Weights of a small transformer language model: width 192, vocabulary 6632.
Each number is 128 + 24 x the weight over its row's rms, rounded and kept within 0 to 255. Layers, rows and columns count from 0. The size above them is the row's rms in percent of the matrix's.

# layer 3 attention query, 128x192, rms 0.0759, rows 46-63,110-127, columns 48-95
size [129 110 130 124 118 119 113 124 109 115 132 128 120 114 121 118 117 114  80  82  80  79  75  79  78  85  79  81  73  88  85  80  82  84  89  87]
[[168 129  89 127 129 120 109 122 129 136  95 138 142 133 158 121 150 149  89 146 180 142 156 157  98 152 116  99  94 105 160 139 127 148 133 135 142 141 134 123 143 132 113 137 147  99 106 146]
 [121  89 175 142 143 112 112  96 100 156 138 126 144  74 145 134 142  70 134 146 121 103 119 127 167 111 138 142 152 132 130 139 139 115 134 140 147 138 137 127 120 114 107 104 121 136 151 132]
 [ 99 116 164 121  80 151 169 105 106 126 105 127 121 207 138 152 137 146 153  88 107 137 112 152 115 125 116  94 152 169 112 109 139 131 164 160  93 140 124 105 138 122  93 192 130  99 121 124]
 [106 124  77 105  94 128 136 196 122 117 136  84 120  99 132 141  73 112 120 119 150 120 135 147 151 125 107 128  95 101 104 162 143 163 139  89 124 137 114  50 146 118 113 147 122 142 157 126]
 [135 146 128 152 123 126 141 109  98 119 131 146 122 153 140 130  88 103  78 135  86 129 129 123 135 131 130 147 154 118 127 147 117  89 146 125  99 141  81 171 104 120 180 144 135 149 123 120]
 [117 131 167 187 139 111 139 109 142 132 136 136 117 105 123 107  92 152 138 193 108 133 142 137 137 146 140 103 166 161 143 121 159 133  90 109 107 143 127 162 133 123 120  91 106 123 152 123]
 [161 136  96 133 181 122 121 131 144 141 124 131 112 114 116 111 129 129  80 129 124 135 123 118 145 108 116 134 118 144 102  90 100 127 124 131 155 156 157 142 156 125 151 132 117 120 128 124]
 [168 122 124 153 115 146 120 131 119 133 135  98 158 139 138 129 147 130 102 111 150 128 121 123 139 142 137  91 136 129 105 157  77 128 121 125 117 125 124 109 159 102  67 115 121 141 161 161]
 [153  75 134 122 119 132 144 131 145 111 118  97 131  82 138 144 108 126 131 109 109 143 126  63 106 129 152 175 151 154 134 122 139 125 139 124 142 133  94 151 133 120 182 108 113 105 119  97]
 [118  84 154 152 130 120 121 137 127 101 167 152 120  96 146 130 141 126 150  81 114 142 116  94 118 166 130 133 130 120  94 118 126 103 119  85 147 100 163  87 130 170 124 104 140 145 129 113]
 [119  80 153 146 113 136 131 137 113  90 195 118 124 134 171 115 107 113 137 146  84 144  95 138 152 168 170 116 111 124 163 153  90 122 149 101 127 147 100 134 120 118  77  95 113 127 112 100]
 [142 149 140 124 163 142  88 170 130 112 105 130 120  66 109 155 149 114 127 114 126 114 117 151 142 124 105 121 127  89 122 123 124 143  86 184 136 114 105  95 169 163 135  84 121 131  72 178]
 [129 147 158  99 131 129 136 139  82 105 120 109  96 135 107 119 128 132 119  95 167 106 122 120  86 145 104 102 126 127  79  94 105 127 110  95 127 117  99 117 132 124 133 147 136  89 134  98]
 [111  90 161 127 116 103 153 140 121 136 102 137  66 153 136 151 130  94 108 132 146 147 164 115 135 160 171  88  99 122  89 136 138 126 145 125  89 163 141 146 121 129 151 124 174 121 169 155]
 [121 149 116 161 156 154 131 120 159 108 134  43 114 109  99 107 124 130 136 122 101 104 158 141 131 163 103 124 155 140 115 180 139 141  99 113 118 126 128 115 122 120 156 137 139 102 146 153]
 [151 117 131 122 106 134 144 109  98 138 183 129  94 158 143 138 110 118 144 128 121 118 139 128 127  87 124 128 133 136 127 101 114 121 124 101 139  85 122  98 137 105  96 102 169 137 123 125]
 [149 143 134 146 146 204 120 131 131  80 135 110 152 174 131 109 160 150 101 102 125 129 119  97 138 144 125  99 144 112 125 168 122 152  85  93 141 167 130  99 155 137 109  99 153 104 128 106]
 [114 131 138 131 123 124 116 131  94  71 159 176 143 140  80  96 166 121 103 158 127 139 111  95 122 106 101 127 177  77 138 120 155 148  89 171 134  86 115 132 143 124 126 140 128 133 162  95]
 [110 115 138 126 127 129 149 131 166 153 147 125 132 120 108 117 140 117  94 128 115 131 150 137 159 110  90 114 133 159 128 116 115 127 108 128 114 177 144 145 151 146 148  96 141 143 135 153]
 [112 103 158 125 102 131 168 141 145 136 163 137 142 121 126 105 131  96 124  95 128 214 137 124 134 141 155  74 115 133  82 141  88 112  76 133 127 148 140 112 147 148 146 136 113 158  91 144]
 [108 135 127 103 137  95 136 122 145 137 140  91 177  95 161 137 126 103 172  95 145 129 146 135 127 127  93 114 134 128 164  91 115 100 175 122 113 121 158 116 131 150 130 136 101 171 119 145]
 [149 134 123 108 140  76 158 107  96 164  96 122 140 121 142 129 147 122 142  87  92 163 119 137 171 132  66 114  56  94 130 115  86 130 142 133 118 107 147 120 115 132 101 134 137  59 147 123]
 [122 141 130  68 122 127 141  91 139 175  64 118 147 115 114 160 114 113 153  67 118 106 129 167 106 146 117 112 104 110 103 157 155 142 148 143 102 152 159 179 127 122  73 108 132 133 120 143]
 [124 178 120 107 108 137 111 126 142 111 105 146 144 122 123 135 125 150 124 143 106  58 111 134 111 116 138 144 122 131  85 123 136 125 118 106 106 110  92  93 116 134 147 152 111 155 135  94]
 [136 126 102 136 109 146 139 126 136 126 143 135  87 120 122 107 166 170 136 104 124 161 121  80 131 157 127 154 108 124 122  98 105 108  99  99 170 116 137 134 124 143 138 117 149 116 135  99]
 [140 131 125 137 137 119 144 158 112 118  82 154 141 119 140 121 160 113 148 107 115 148 132 117 163 191 125 156 130 120 113  98 112 120 145 161  99 110 113 120 127 124 115 101  94 142  73 168]
 [138 148 138 153 145 124 154 124 146 150 145 129  94 130 125 119 112  80 133 150  82 108 142 107 124  90  77 151 130 157 108 100 109 124 133 100 123 112  97 131 100 124 135 111 128 129 141 128]
 [117 106 132 123 164 124 160 102 125 137 154 151 115 133 134 125 126 146 146 130 106  66 157 145 115 131 144 108  99 142 122 132 137 127 153 122 123 192 137 113 155 102 130 148 161 152 116 120]
 [150 115 122  86 142  56 127 163 123 112 113  98  91 130 134 165 138 179 118 117 118 144 131 133  79 128 162 138 140 147 130  99 150 147 159 139 108 102  63 127 143 160  96 165 164 140 140 103]
 [114 172 150 154 158 149 115 166 135 162 120 139 133  84 100 134 132 151 138 179 126 104 157 138 132 163 106  92 138 103  98 113 103 114 116 146 118 126 158 137 163 133 108 103 124 117 104 115]
 [ 71 140 148  94  87 162 142 109 134 173 116 188 117 126 142 145 144 145 138  94 145 118 130 118  74 110  80 136 132 145 135 132 153  91 101 120 111 119  98 121 141 124 134 161 129 141 113 140]
 [135 123 110 170 164 126 111 160 130  99  83 121 143 162 112 117 123 123 109 138 164 152 106 109 166 151 151 128 121 101 143 154 134 134 106 138 121  82 109 130  72 159 140 101 112 124 155 108]
 [101 163  92 154 137  96 150 168 146 167 101 162 145 109 136 120 176 156 147 130 173 148  96 134 150 151 118 177 157 114 118 101 157  76  81 146 117 158 104 122 124 149 130 107 148 152 132 138]
 [124 130 145 144 158 121 130 154  81 161  76 110  99 101 151 127 132 101 179 200 131 141 130 115  99 159 126 119 124 128  74 152 112 130 118  83 117 119 109 122 104 121 104 185 148 139 143 123]
 [119 124 153 123 123 111 142  98  96 107 149  97 165 108 154 137 127 113 108 175 145 159 167 118 121 114 129 132 123  98 151 137 120 108 149 102 139 104 125 113 163 128 139 144  96 130 156 100]
 [112 170 152 117 133 162 152  83 117 129 144 112 117 132 109 103 182 144 139 123 144 109 101 146 132 113 160 124 101 125 116  89 113 162 130 115 103 116 152 168 124 126 175 110 133 109  98 161]]
# layer 3 attention key, 64x192, rms 0.0744, rows 46-63, columns 48-95
size [100 106 103  99  95  98 103 102  97  95  91 100 103  98  91 105 103  96]
[[145 140  89 100 120 122 140 142 116 126 191 146  88 109 162 159 195 140 106 117 154  67 110 138 129 129 139 118 126 114 125 115 136 135 142 128 182 130  94 111 164 167 151 139 133 150 151 130]
 [102 107 118 142 139 115  95 121  86 163 125 129 142 107  82 147 162 134 145 127 153 135 112  75  85 139 145 165 150 116 161 132 164 106 121 164 114 141 102 167 157 106 124 130 154 123 167 134]
 [120 126 152 162 108 147 122 142 105 110  98 122 116 165 105  82 170 114 146 144 115 137  91 143 127 137 111 101 166 149 130 151 121 132  93  92  97 143 104 178 166 143 176 128 142 117 110 140]
 [ 80 133 170 113 145 120 166 132 118 118 122 120 165 134 147 112 146  76  85 156 155 155 140 143 129  88 192 125 133 159  87 118 179 169 121 133 147 101 119 154 123 114 121  96 148 141 160 136]
 [103  97 108 143 170 106 120 121 152  84 111 147 121 119 117 156 149 125 119 154  97 151 126  99 123 127 161 131 141 144 181 108 110 131 134 142 106 129 149 155 106  97 136 155 165 119 132 144]
 [140 146 135 116 140 152 134 162 110 142 137 150 111  98 106  94 111 105 123 120  96 123  97 116 103 114 122 117 130 126 140 104  72 141 132 149 158 114 131 114 110 101 136 131 116  90 166 115]
 [139 121 134  65 153 118 118 131 143 138 147 123 145 121 144 137  89 127 139 138 140 135 142 152 146 115 134 113 128 148 160  75 126 114 190 104 139 136 148 164 154 135 160 106 116 121  84 138]
 [129  92 123 134 137 141 137 104 145 146  99 103 147 134 138 122 107 128 137 161 140 111 151 120  86 126 130 160 112 106 171 133 135 148  92 112 133 124  92 109 145 133  93 138 181 125 150 117]
 [143 132 169 101 100 129 119 147 145 101 138 126 155  92 113 164 125 162 116 134 117 148 155 128 123 150 132 111 147 144 121 126 110 160 124  84 129 109 207 129 101 149  82 112 137  93 133  84]
 [169 116 137  79 144 102 118 147 116 105 122 139 138 134 129 131 169 137 109 129 133 135 129 162 147 166 164 125 147 144 128 136 105 148 124  98 111 123 147 181 156 146 101 124 152 102 104 137]
 [108 105 152 139  73 146 136 133 130 159 135 128 101 131 128 157 114 108 123 145 161 114 137 149 147 126 145 163 173 113 151 151  88  85 119 165  87 136 163 146 165 149 119 139 129 114 133 138]
 [145 119 113 100 115 112 128 151 107 137 133 116 193 118 138 150 123 114 104 101 106 168 142 115 153 126 128 112 141 147 126 147 163 116 127 113 135 136 138  88  91 178 181 134 139 140 169 142]
 [159 153 124 106 114 144 134 143 118 114 109 122 135 140 105 141  90 125 129 171 117 124 132 111 160 129 167  82 140  94 150 109  94 157 112 107 136 125 146 143 101 184 149 115  74 132  84 134]
 [112 136 147 124 152 118 118 159 109 137 125  95 104 118  95 149 116 144 157 133 163 127 191 113  86 137 111 140 105 120 135  95 133 112 155 170 158 153 112 110 132 125 130 144 128 122 158 122]
 [163  82 103 123 154 123 148 134 113 129 157 157 127 146 137 113 158 159  99 128 122 133 158 104  76 110 156 114 130 128 174 132 120 105 167 146  91 149 184 174 134 135 155 136 128 146 142  76]
 [132 119 148 162 120 122  97  96 133 131 147 146 130 160 134 153 143 141 121 100 138 136 143 138 109  61 150 139 132  87 147 111 112 120 118 104  84 109 126 146 151 134 152 119 100 191 125 158]
 [137 145  91 181 158 101 123 146 131 137 112 122 128 102 106 127 128 125 146 119 161 157 108 116 158  79 129 152 137 127 157 131 142 120 144 161 107 103 128 121 146 117 159 132 113 135 108 152]
 [137 132 142 138 142 114 105 124 132 135 124 167 162 117 153 104 109 101 116  99 114 127 100 136 119 130  86  96  96 123 104 123 139 125 127 126 164 151 131 137 126  92 122 125  88 164 144 116]]
# layer 3 attention value, 64x192, rms 0.0901, rows 0-27, columns 48-95
size [ 87  88 100 103  87 102  92  95  96 108 106 104 100 102 108 101  92  93 103 101  94  88  96 106  97  89  97 108]
[[116 130 124 118 146 125 141 145 129 107 147  67 119 175 133 125 151 120 117 151 119  99 108 110 141 118 119 115 118 166 104 138 167 111 139  96 137  71 111 130 102 108 139  79 107 134  91 142]
 [125 128  86 116 153 130 176 102 104 136 107 101 135 118 136 138 128  94  63 150 143 162 126 123 150 132 146  93 109 155 107  93 122 146 171 191 143 144 146 134 156 107 175 157 142  93  99 154]
 [ 76 120 125  88 128 150 140 113 123  90 124 148 135 132  87 128 151 149 128  90 154 127 169 121 161 195 145 123 135 103 118 114 127 157  73 121 121 156  85 111 169 134 117 133  96 128 116 100]
 [137 134 136  59 149 130 119 180 143 122 124 122  93 109 152 128 151 144 118 107 140  97 148 107 128 140 103 157 125 140 120 116 145 130 127 161 185 125 121 104 155 119 133 165 113 152 132 117]
 [102 113 124 160  91 129 168 119 137 124 116 124 137 120 110 143 121 113  91 148 119  91 179 175 129 132 123  99 154 126 122 142  94 160 121 141 115 161  95 117  92 131 118  97 154  93  99 110]
 [110 104 152 139 112 108 102 144 100 117 143 101 151 127 170 170  75 103 165 135  92 120  93 131 134  92 119 130 125 131  93 151  92 167 124  87 116 111 136 145 121 118  78 138 102 145 136 112]
 [177 149 107 117 125 118 140 140 102 111 133 163  88 136 137 165 171 119 130 100 123 128  95 129 151 140 128 118  99 107 149 135 140 156 101 143  88 109 107 129  93 120 138 165 193 169 134 120]
 [143 136 167 109 186 149 112 135 152 163 128 125 118 147  99 193 138 151 119 131 143 136 120 150 101 128 141 136 142 173 108 123 120 104 106 170 135 121 133 139 133 101  67 139 106 113 143 145]
 [137 133 102 105 132 139 128  80 131 134 127 123 154 178 104 140 146 109 121 124 169  89 161 118  91 114 104 145 131 157 108 101 139 152 121 130  94 101 128 119 111 127 117 134 119 114 116 123]
 [148 191 122  85 139  91 107 122 120 172 155 117  81 106 131  94 138 129 150 154 153 179 158 130 135 140 163 151 144 115 143 147 143 134 145 154 132 101 145 145 107 113 173 117 163 150  95 118]
 [115 100 124 133 124 143 144 183  74 122 105 140 130 106 152 136 143 108 127 155 112 104  84 116 120 102  96  72 160 128 201 122 131 126 144 138 112 131 101 159 123 179 123 125 128 126 118 159]
 [159 137 150 155 146 140 125 119 123 159 108 106 109 107 158 143 122 174 149 117 152 158  99  85 133 110 131 151 153 152 132 116 152 146 128 135 110 105 129 142 138 146 117 133 117 142 160 113]
 [149 127 140 138 132 109 108  80  86 122 105 124 145  66 128 138 178 142 135 116 141 150  93 139 123 134  90 110 100 140 122 118 151  77  77 114 121 142 114 154 164 113 131 132 116 141 131 153]
 [168 174 103 145 132 178  87 113 142 149  91 128 111 116 114 115 128 117 124 106 151 117 112 139 151 128  80  82 141 133 130 150 156  82 104 136 140 112 109 158 113 144 151 130  90 104 125 148]
 [141  92 135 156 107 167 126 127 164  90  89 176 114 126 123 119 145 109 113 131  84 115 128  67 133 128 123  98  93 112 147 143 174  94 140 142 122 130 131 111 105 134 130 121 113 127 139  91]
 [127 178 158 110 134 141 138 133 144 160 118 132 101 117 127 120 127 165 172  92 134 175 117 122 140 119 135 157 154 140 151 124  95  86 124 121 162 142 138 105 178 107 117 169 101 143 153 128]
 [116 121 135 113 100 153 131  69 169 151 144 146 119 187 155 165 130 100 128 145 169 115  86  98 109 141 117 117 145 109  91 122 132 122 106 107  94 132 116  96 120 133 120 104 107 123 179 111]
 [137 116 113 106  92 193  88  95 160 177 135 145 152 133 113 120 131 159 124  87 150  94 108 117 111 129  70 151 115 163  99 121 150 109 127 152  91 149 128 135 147  96  82 140  79 112 136 118]
 [111 128 145 157 118 144 142 154  94  87 116 164  92 128 168 109 137 180 126 141 115 140 154 132 101 152 142 145  94 131 142 124 131  82 157 160 132 129 142 128  86 115 131 107 121  98 143 128]
 [107 126  97  90 136 125  84 143 141 180 134 133 122 139 146 116 109  99 165 106 122 116 166 164 156 133 154 120 163 110 138 157 123 156 148 120  98 141 135 128 130 133  85  67 135 112 145 188]
 [140 112 133 161 150 131 155 143 164  83  66 120 151 136 177 144 108 132 106 112 153 101 136 128 134 142 129 115 109  87 116 112 115 102 142 104 133  78 118 158 106 124 143 113 127 189  90 132]
 [117 149 142 123 108 200 130 136 116  98 131 168  74 148 147 134 145 149 132 118 110 109 109 158 151 136 100 106 108 143  77 122 125 164 108 143 163 148 147 139 115 126 129  98 112 127 137 114]
 [ 88 129  98 121 122 128 137 135 101  86 101 125 150 162 125 148 115 145  88 124 108 108 138 175 166 121 114 100 124 137 136 114 157 128 158 133 107 123 122  90 160 115 109 140 134 129 149 118]
 [145 123 136 119 122 128 122 155 146 126 144 135 104 115 104 128 141  90 150 125 159 169 139  63 139 143 102 155 153 149 155  83 107 104 182 124 154 169 103  84 147 143 164 145  89 158 115 152]
 [174 100 111 138 158 128 141 114 112 149 126 160 154  92 164 142 144 119 147 134 134 130 121 166 167 146 140 124 128 153  88 124 149 111 128 145 152 102 168 116  93 127 129 128 142 120 122 128]
 [179 123 111 128 102 124 110 128 149 127 119 111  94  93 150 118 122 144 159 114 166 167 101 107 125  89 161 139 103 120 156 131 120  68 117 112 110  97 148 104  99 109 164 132 131 152 146 124]
 [117 131 125 159 106 126 120 176 159 125 114 155 115 140 143 133 122 139 161 148 109 144 142 114 100 110 166 138 121 139 166 110 157 124 161 157  93  99 126 141 131  84 122 126 119 159 112 141]
 [118 117 118 132 107 125 146 153 149 127 128 154 145 144 156 144  93 115 134 125  82 105 142  70 103 116  83 109  91 108 161 122 135 114 151 118 120 111 133 169 146  81 117 112 139 159 125 144]]
# layer 3 attention output (transposed), 128x192, rms 0.249, rows 0-27,64-91, columns 48-95
size [ 97  96  90  88  86  87  97  89  87  96  97  93  90  93  91  96  83  87  92  90  91 105  88 100  95  86  96  90  96  94 106 112 107 107  93  97 109 116 103 113 106 109 115 106 100 102 110 109  99  98 102 106 104 100  98 109]
[[120 118 105 129 163 142 115  67 148 175 111 169 100 109 142 130 134 109 103 143 132 120 110 115 124 171 163 132 103  80 120 135 168 131 126 103 134 153 129 113 108 159 123 180 148 138 146 174]
 [ 92 104 143 112 123 146  93 145 135 135 179 164  88 141 176 117 160 109 139 114  82 145  98 122 111 113 135 143 124 148 172 133 144 118  94  87 169  89 121 118 143 118 121 116 107 138 132  76]
 [ 99 141 176 159 168 132 105 142 153 175 106 129 160 143 150 140 131 107 140 152 113 124 120 103 109  97 111 123 153  74 132 116 131 153 120 128 114  96 132 152 130 111 147 101 130 147 129 127]
 [ 72 141 119 185 111 159 141 106 123 148 156 138 115 150 129 139 151 122 136  97  94 146 133 124 131 171 106 135 138 124  62 119 128 128 122  81 131 124 127 126 104 121 113 132  85 122 151 118]
 [144 122 142 125 133 137 144 143 153 109 125 124 125 143 134 134 187 143 148  74 123 144  99  85 114 101 141 183  97  94  99 100 126 120 131 153  97 153 147  82 139 137 113 154 110 133 185  83]
 [114 128  78 114 178 128 154 133 147 129 117 174 146 159 148 110 144 136 121 144 123 110 132 137 103 124 141 110 155 118 141 104 104 138 140 153  97 131 117 152  70 140 146 133 151 123 162 156]
 [155 135 121 152  80 100 122  98 109 117 160 135 112  85 142  81 136 123 158 119 134 111 135 155 111 113 143 129 114 154 126 106 127 132 110 178 130 100  78 135 155 127 104 118 137  93  90  82]
 [132 146 144 125 140 114 119 103 132 112  85 110 135 101 143 133 118  87 161 148 108 139 129 146 142 160 170 131 120  85 132 152 148 114 112 115 149 121 141 110  82 160 145 121 128  98 140 106]
 [140 129 148 141 136 150 161 104 147 103 167 147 127  96 151 170 134 106 143 160 113 174 129 129 132 170 139 153 139 110 121 109 126 162 143  84 134 127 114 151 151 130  98 140 155 144 127 126]
 [124 135 108 117  99 128 134 154  99 109 152 123  93 115 144 161 113 135 108  80  91 107 136 121 104 112  99 145 141 119 123 127 150 105 133 118 110 124 118 155  97 110 119 100 124  74 118  98]
 [154 148 130 153 105 158 111 131 137 137 148 128 153 112 179 146 112 158 112 105 133 140 126 142 122 151 157 139 165 117  71 147  98 112  94 128 150 111 136 101 179  96 114 104 135 126 114 132]
 [ 92 100 142 124 142 153  98 109 142 113 127 144 131  90 140 140 156 104 163 112 142 166 203 133 103 151 110 158 110 119 141 137 105 156  93 152 186 171 161 124 121 141 109 134 134 115 112 141]
 [ 83  83 194 152 140 135 148 119 164 137 124 101 123 152 113 139 124 162 164 101 107 127 117 105 157 171  85 152 148 128 143 157  83 149 147 115 145 128 151 167 154 130 114 132 132 131 134  74]
 [ 72 125 148 134 100  89 115 144 106  97 166 116 132 129 127 150 112  99  86 138 119 178 148  76 127 146 130 108 112 118 100 116 128 157 146 117 126 153 156  77 140 105 106 123 149 140 167 140]
 [114  95  81  94 133 102 128 146  99 139 141 101 131 126 136  75 112 137  88 150 163 143 129 122  88 117 102 156 146 157 121 134 137 151 112 145 112 105 118 129 107 135  98 156 154 110 153 110]
 [175  92 127 127  92 109 111  89 106 131 118 142 152 134 131 143 126 117 134 124 126  57 118 157 120 153 116  89 123 116 123 116 130 144 125  93 136 110 132 111 152 171 135 100 140 140 125 114]
 [100 161 124 125 139 128 157 144 106 138 105 137 165 107 119  92 162 165 111 125 123 155 119 130 139  75 176 126 200 128 150 137 139 129 116 176 114 134 130  84 137 167 108 116 154 130  79  96]
 [111 135 120 138 141 144 169 170 103 123 131  95 116  99 133 132 118 128 104 117 134 150 110 138 107 120 119 102 129  90 105 136 122 138 120 130 157  94 122 108 104 123 180 137  87 171 126 186]
 [131  76  97 124 145 131 121 103 154 111 165 130 161 122 159 157 164 112 135 116 132 121  74 158 138 113 107 129 119 134 133 131 125 151 109 114 102 138 190 143 149 112  91 115 167 142 103 121]
 [114 132 121 156 114 143 154 147 134  91 182 142 143 151 130  95 148 169 120  94 150 136 121  72 133 132 109 144 147 127 121 122 106 111 126 133 131 134 126 101 131 118 103 157 124 122 148 108]
 [ 75 117  58 104  83 131 157 119 141  67 167 107 108 167  96 136 123 150 116  72 125 170 109 156 153 107 111 156 140 150 108 131 133 165 126 131 127 152  99 158  81 129 147 106 124 144 142 117]
 [104  75 162 140 147 122 152 117 138 135  69  84 138 150 100 126 147 129 105 145 138 129 141 137 138 128 120 168 116 140 157 123 146 107 147  96 125 106 122 123 149  98 132 101 118 112 165 163]
 [142 118 153 153 113  77 176 115 173 134 138 139 143 121 128 101 130 120 114 116  69 113 143 145  79 138 133 122 130 132 114 137 126 159 122 109 120 132 105 154 124 136 125  99 131 138 131 153]
 [115 134 192 135 108 130 131 123  85 129 115 104 137 113 102 120 123 147 113 139  91 102 122 108  97 126 179 136  87 121 119 174 133  82 119 148  78 136  98 150 128  94  90 109 128 106 165 101]
 [ 46 142 142 153  93 132 136 119 145 144 126 151 145 135 153 119 131 145 142 137 114 130 142 106  83 157 114 159 113 117 127 137  94 132 117  85 138 119 109  89 111 124 139 122 133 152 103 146]
 [107 112 107 127 126 131 120 101 125 138 117 135 114 172 124 118 112 140 120 122  60 131 155 111 115 126  88 132 113 133 115 115 121 161 179 140 143 171 125 136 148  94  87 138 173 143 127 143]
 [135 153  99 104 154 154 114 122 138 131 144 127 105 120 120 131 138 118  99 129 129 120 112 121 162  97 122 151 185 114 128  97  84 107 113 137 104 136 180 142 134 121 129 179 126  82 116  91]
 [129 118 163  80 185 118 137 152 116 125  89 129 181 128  88 126 191 148 128 155 165 148 142 159 107 139 184 101 102 145 110  89 126  98 113 132 178 132 121 107 104 125 134 129 109  72 111 124]
 [142 144 165 123  95 116 102 133 117 111 139  38 142 138  98 160 112 115 162 113 179  79 109 137 146 147 112 103 126 149 103 106 119  95 152 139 109 135 106 173 132 142 151 110 155 102 132 121]
 [141 121  90 101 175 103 122 119 120 138 117  98 171 138 104 135  71 139 120 118 142 167 126 145 189  90  92 141 120 107 112 107 104 147 117 135 150 156 150  95  94 116 153 152 136 120 135 122]
 [127  95 130 115 100 176 174 148 121  86 148 149 153 144  90 114 172 137 125 120  97 102 133 164 106 151 114 136 134 150 150  94  98 148 165 140 142 196 130 100 153 116 128 143 183 101 126 115]
 [ 94 105 120  57 144 134 110 146 157 102 104 106 138 143 147 133 111 152  83 147 141  92 153 152 116 133 130 132 121 109 150 127 130 126 155 156 114 161 146 139  99 116 159  85 124 174 104 126]
 [124 106 114 142 152 112 149 110  60 154 128 168 140  98 119 115  91 152  95 117 113 121 145 125 163 143 131  84 179 111 125 147 102 153 134 128 187 130 108 113 123 136 106 158 131 103 108 149]
 [104 139 164  71 136 144 104 109 137 157 114 132 106  95 150 128 136 139 115 105 108 133 162  95 127 140 149 160 126 132 141 136 133 138 103  98  93  90 146 140 157 144  72 131 123 138  51 129]
 [155 105 134 152 146 140 127 144 146 153 114 157 156 135  88 133 146 152 141 126 140 127 142  83 165 120  88 123 146 135 150 108 127 132 103 112  67 131 111 167 159 148 117 110 160 153 151 158]
 [107 110 141 133 145 161 133 128 132 115 134 121 123 123 129  89 175 188  95 102 130 112 135 131 128 115 131 145 160 122 132 112 113  76 134 114 126 123 139 136 120 119 123 122 113 137 115 135]
 [142 144 116 127 155 139 144 127 101 124 133 129 130 149 125 134 136 124 142  65 153  80 138 110 149 133  96 109 139 169 115 105 110  73 106 127 146 105 137 152  87 149 147 100 111 103  99 162]
 [147 152 142 136 171 136 104 128 136 135 120 110 131 103 106 133 121 138 118 188 165 144 151 190 110 109 142 138 123 123 111 161 111 103 123 143  94 149 101 135 121 126 169 125 144 139 164 164]
 [138  71 181 122 124  75 133 145  96 112  77  97 134 143 130 147 144 136 115 175 142 120 159 140 119 132  99 137 157 168 189 134 157 127 125 103 137 116 124 138  93 149 158 130 108 122 134 121]
 [145 138 121 122 128 127 167 167 107 118 101 138 114 145 108 117 131 155 156 160 131 142  66 154 195 104 144 127 117 157 153 132 126 126 118 148  88  92 126 139 148 137 178 130  98 112 115 151]
 [128 113 110 112 110 126 109 143 115 117  88  89 173 114 147 113 150  78 120 162 141 161 113 160 113  87 137  80 123 126 135 120 148 137 119 100 119  87 112 120 179 143 153 126 108 150 134 151]
 [145  83 109 141 148 152 116 129 127 135  92 117 113 136 133  99 127 151 163  91 154  76 148 174 143  93 117  91 131 175 111 132 151 102 146 159 133  99 130 164 153 154 160 121 128  94  90 119]
 [174 158 134 131 118 159 112 117 116 125 122 157 126 116 119 176 155 114 179  89  84 117 133 154 144 127 128 122 117  83 116 146 138 110 124 119 157 149 154 141 173 112 136 101 131 140 105 125]
 [121 140 153 105 120 117 146 141 130 139  95 109  78 155 119 164 119 132 131 119 108 196 131 140 118 133 155 143 108 168 155 116 120 122 132 153 151 150 115 131 137 100 120 101 163 120  97 146]
 [125 124  89 160 130 146  86  81 113  97 164 116 110 138 114 140 123 143 117 113 138  76 128 134 147 151 125 132  90 135 109 104 125  89 131 142 123 119 158 143 162 128 145 130  98  95 139 123]
 [146 133 135 112 142 149 111 102 199 117 114 165 131 167 110 118 144 141 157  98 134 121 164 136 172 130 110 133 152 125 150  97 168 112 107 161 144 157 107 151 149 136 147 124 119 126 129  85]
 [131 127 177 118 120  73 135 135 142 145 153 183 105 138 167 115 128 146 115 151 144 146 180 106 125 141 157 126 123  83 125 130  87 137 138 120 152 109 145  85  84 116 181 159 112 131 168 110]
 [ 87 138 103 117 142 124 131 110 133 133 120 109 114 140 158 155 108 136 137 134 164 103 157 183 129 130 141 125 161 128 127 152  90 157 132 120 117 177  90 166  81 168 125 118 174 107  94 141]
 [116 110 202 141 128  78 135 125 135 126 125 130 117 169 124 102  93 140 162 149 108  89 145 113 130 120 148 180 123 120 146 133 147  89 134  97 109  95 121 119 158 113  93 143 166 123 158 123]
 [138 133 101 114 105 157 130 126 121 103 152 162 119 143 119 124 125 175 117 143 133 114 146 115 130 102 120  99 122 101 103 128  78  95  84  96  94 131 113 125 101 172 141  74 131 118 117  86]
 [108 106 123 118 113 135  82 120 121 126 138 155 108 159 140 139 110 155 142 148 140 162 132 132 143 139 140 146 186 162 149  76 129 136 133 182 150 153 133  98 138 115 102 170 118 126 145 105]
 [129 137  80 115 115  93 129 152 134 124 105 121 126  92  91 129 121  63 133 132 153 155 124 141 114  81 103 130  94 135 122 112 153 124 135 117 124 144 170 100 114 135 162 148 114  97 105 129]
 [131 113 131  98 148 116 130 129 129 125 141 129 116 107 138 147 132  87 174 187 119 119  86 148 134 121 122 124 192  99 124 105 160 132 140 147  80 103 149 149 124 127 122 180 133 144 124 110]
 [134 152 129 157 121  77  99 114 144 116 114 152 127 113 137 116 151 124 149 135 152  96  69 100 139 151 173 132  90 121 140 134 124 129 128 106 150 126 108 138 120 130 151  97 115 106 164 111]
 [143 171 154 127 153 112 116 128 134 118  85 123 138 124 100 143 123 138 128 144 106 140 148 145 127 157 122  94 115 142 119 115 151 125 116 130 164 136 137 125  58 117 130  66 131 136 173 102]
 [ 83 168 107 133 109 129 131 103 124 156 125 123 120 120 126 135 114 122 163 104 120 138 138 133 154 117  87 110 125 104 141 164 136 115 141 103 119 135 127 118 110  80 142 103 117 183 139 117]]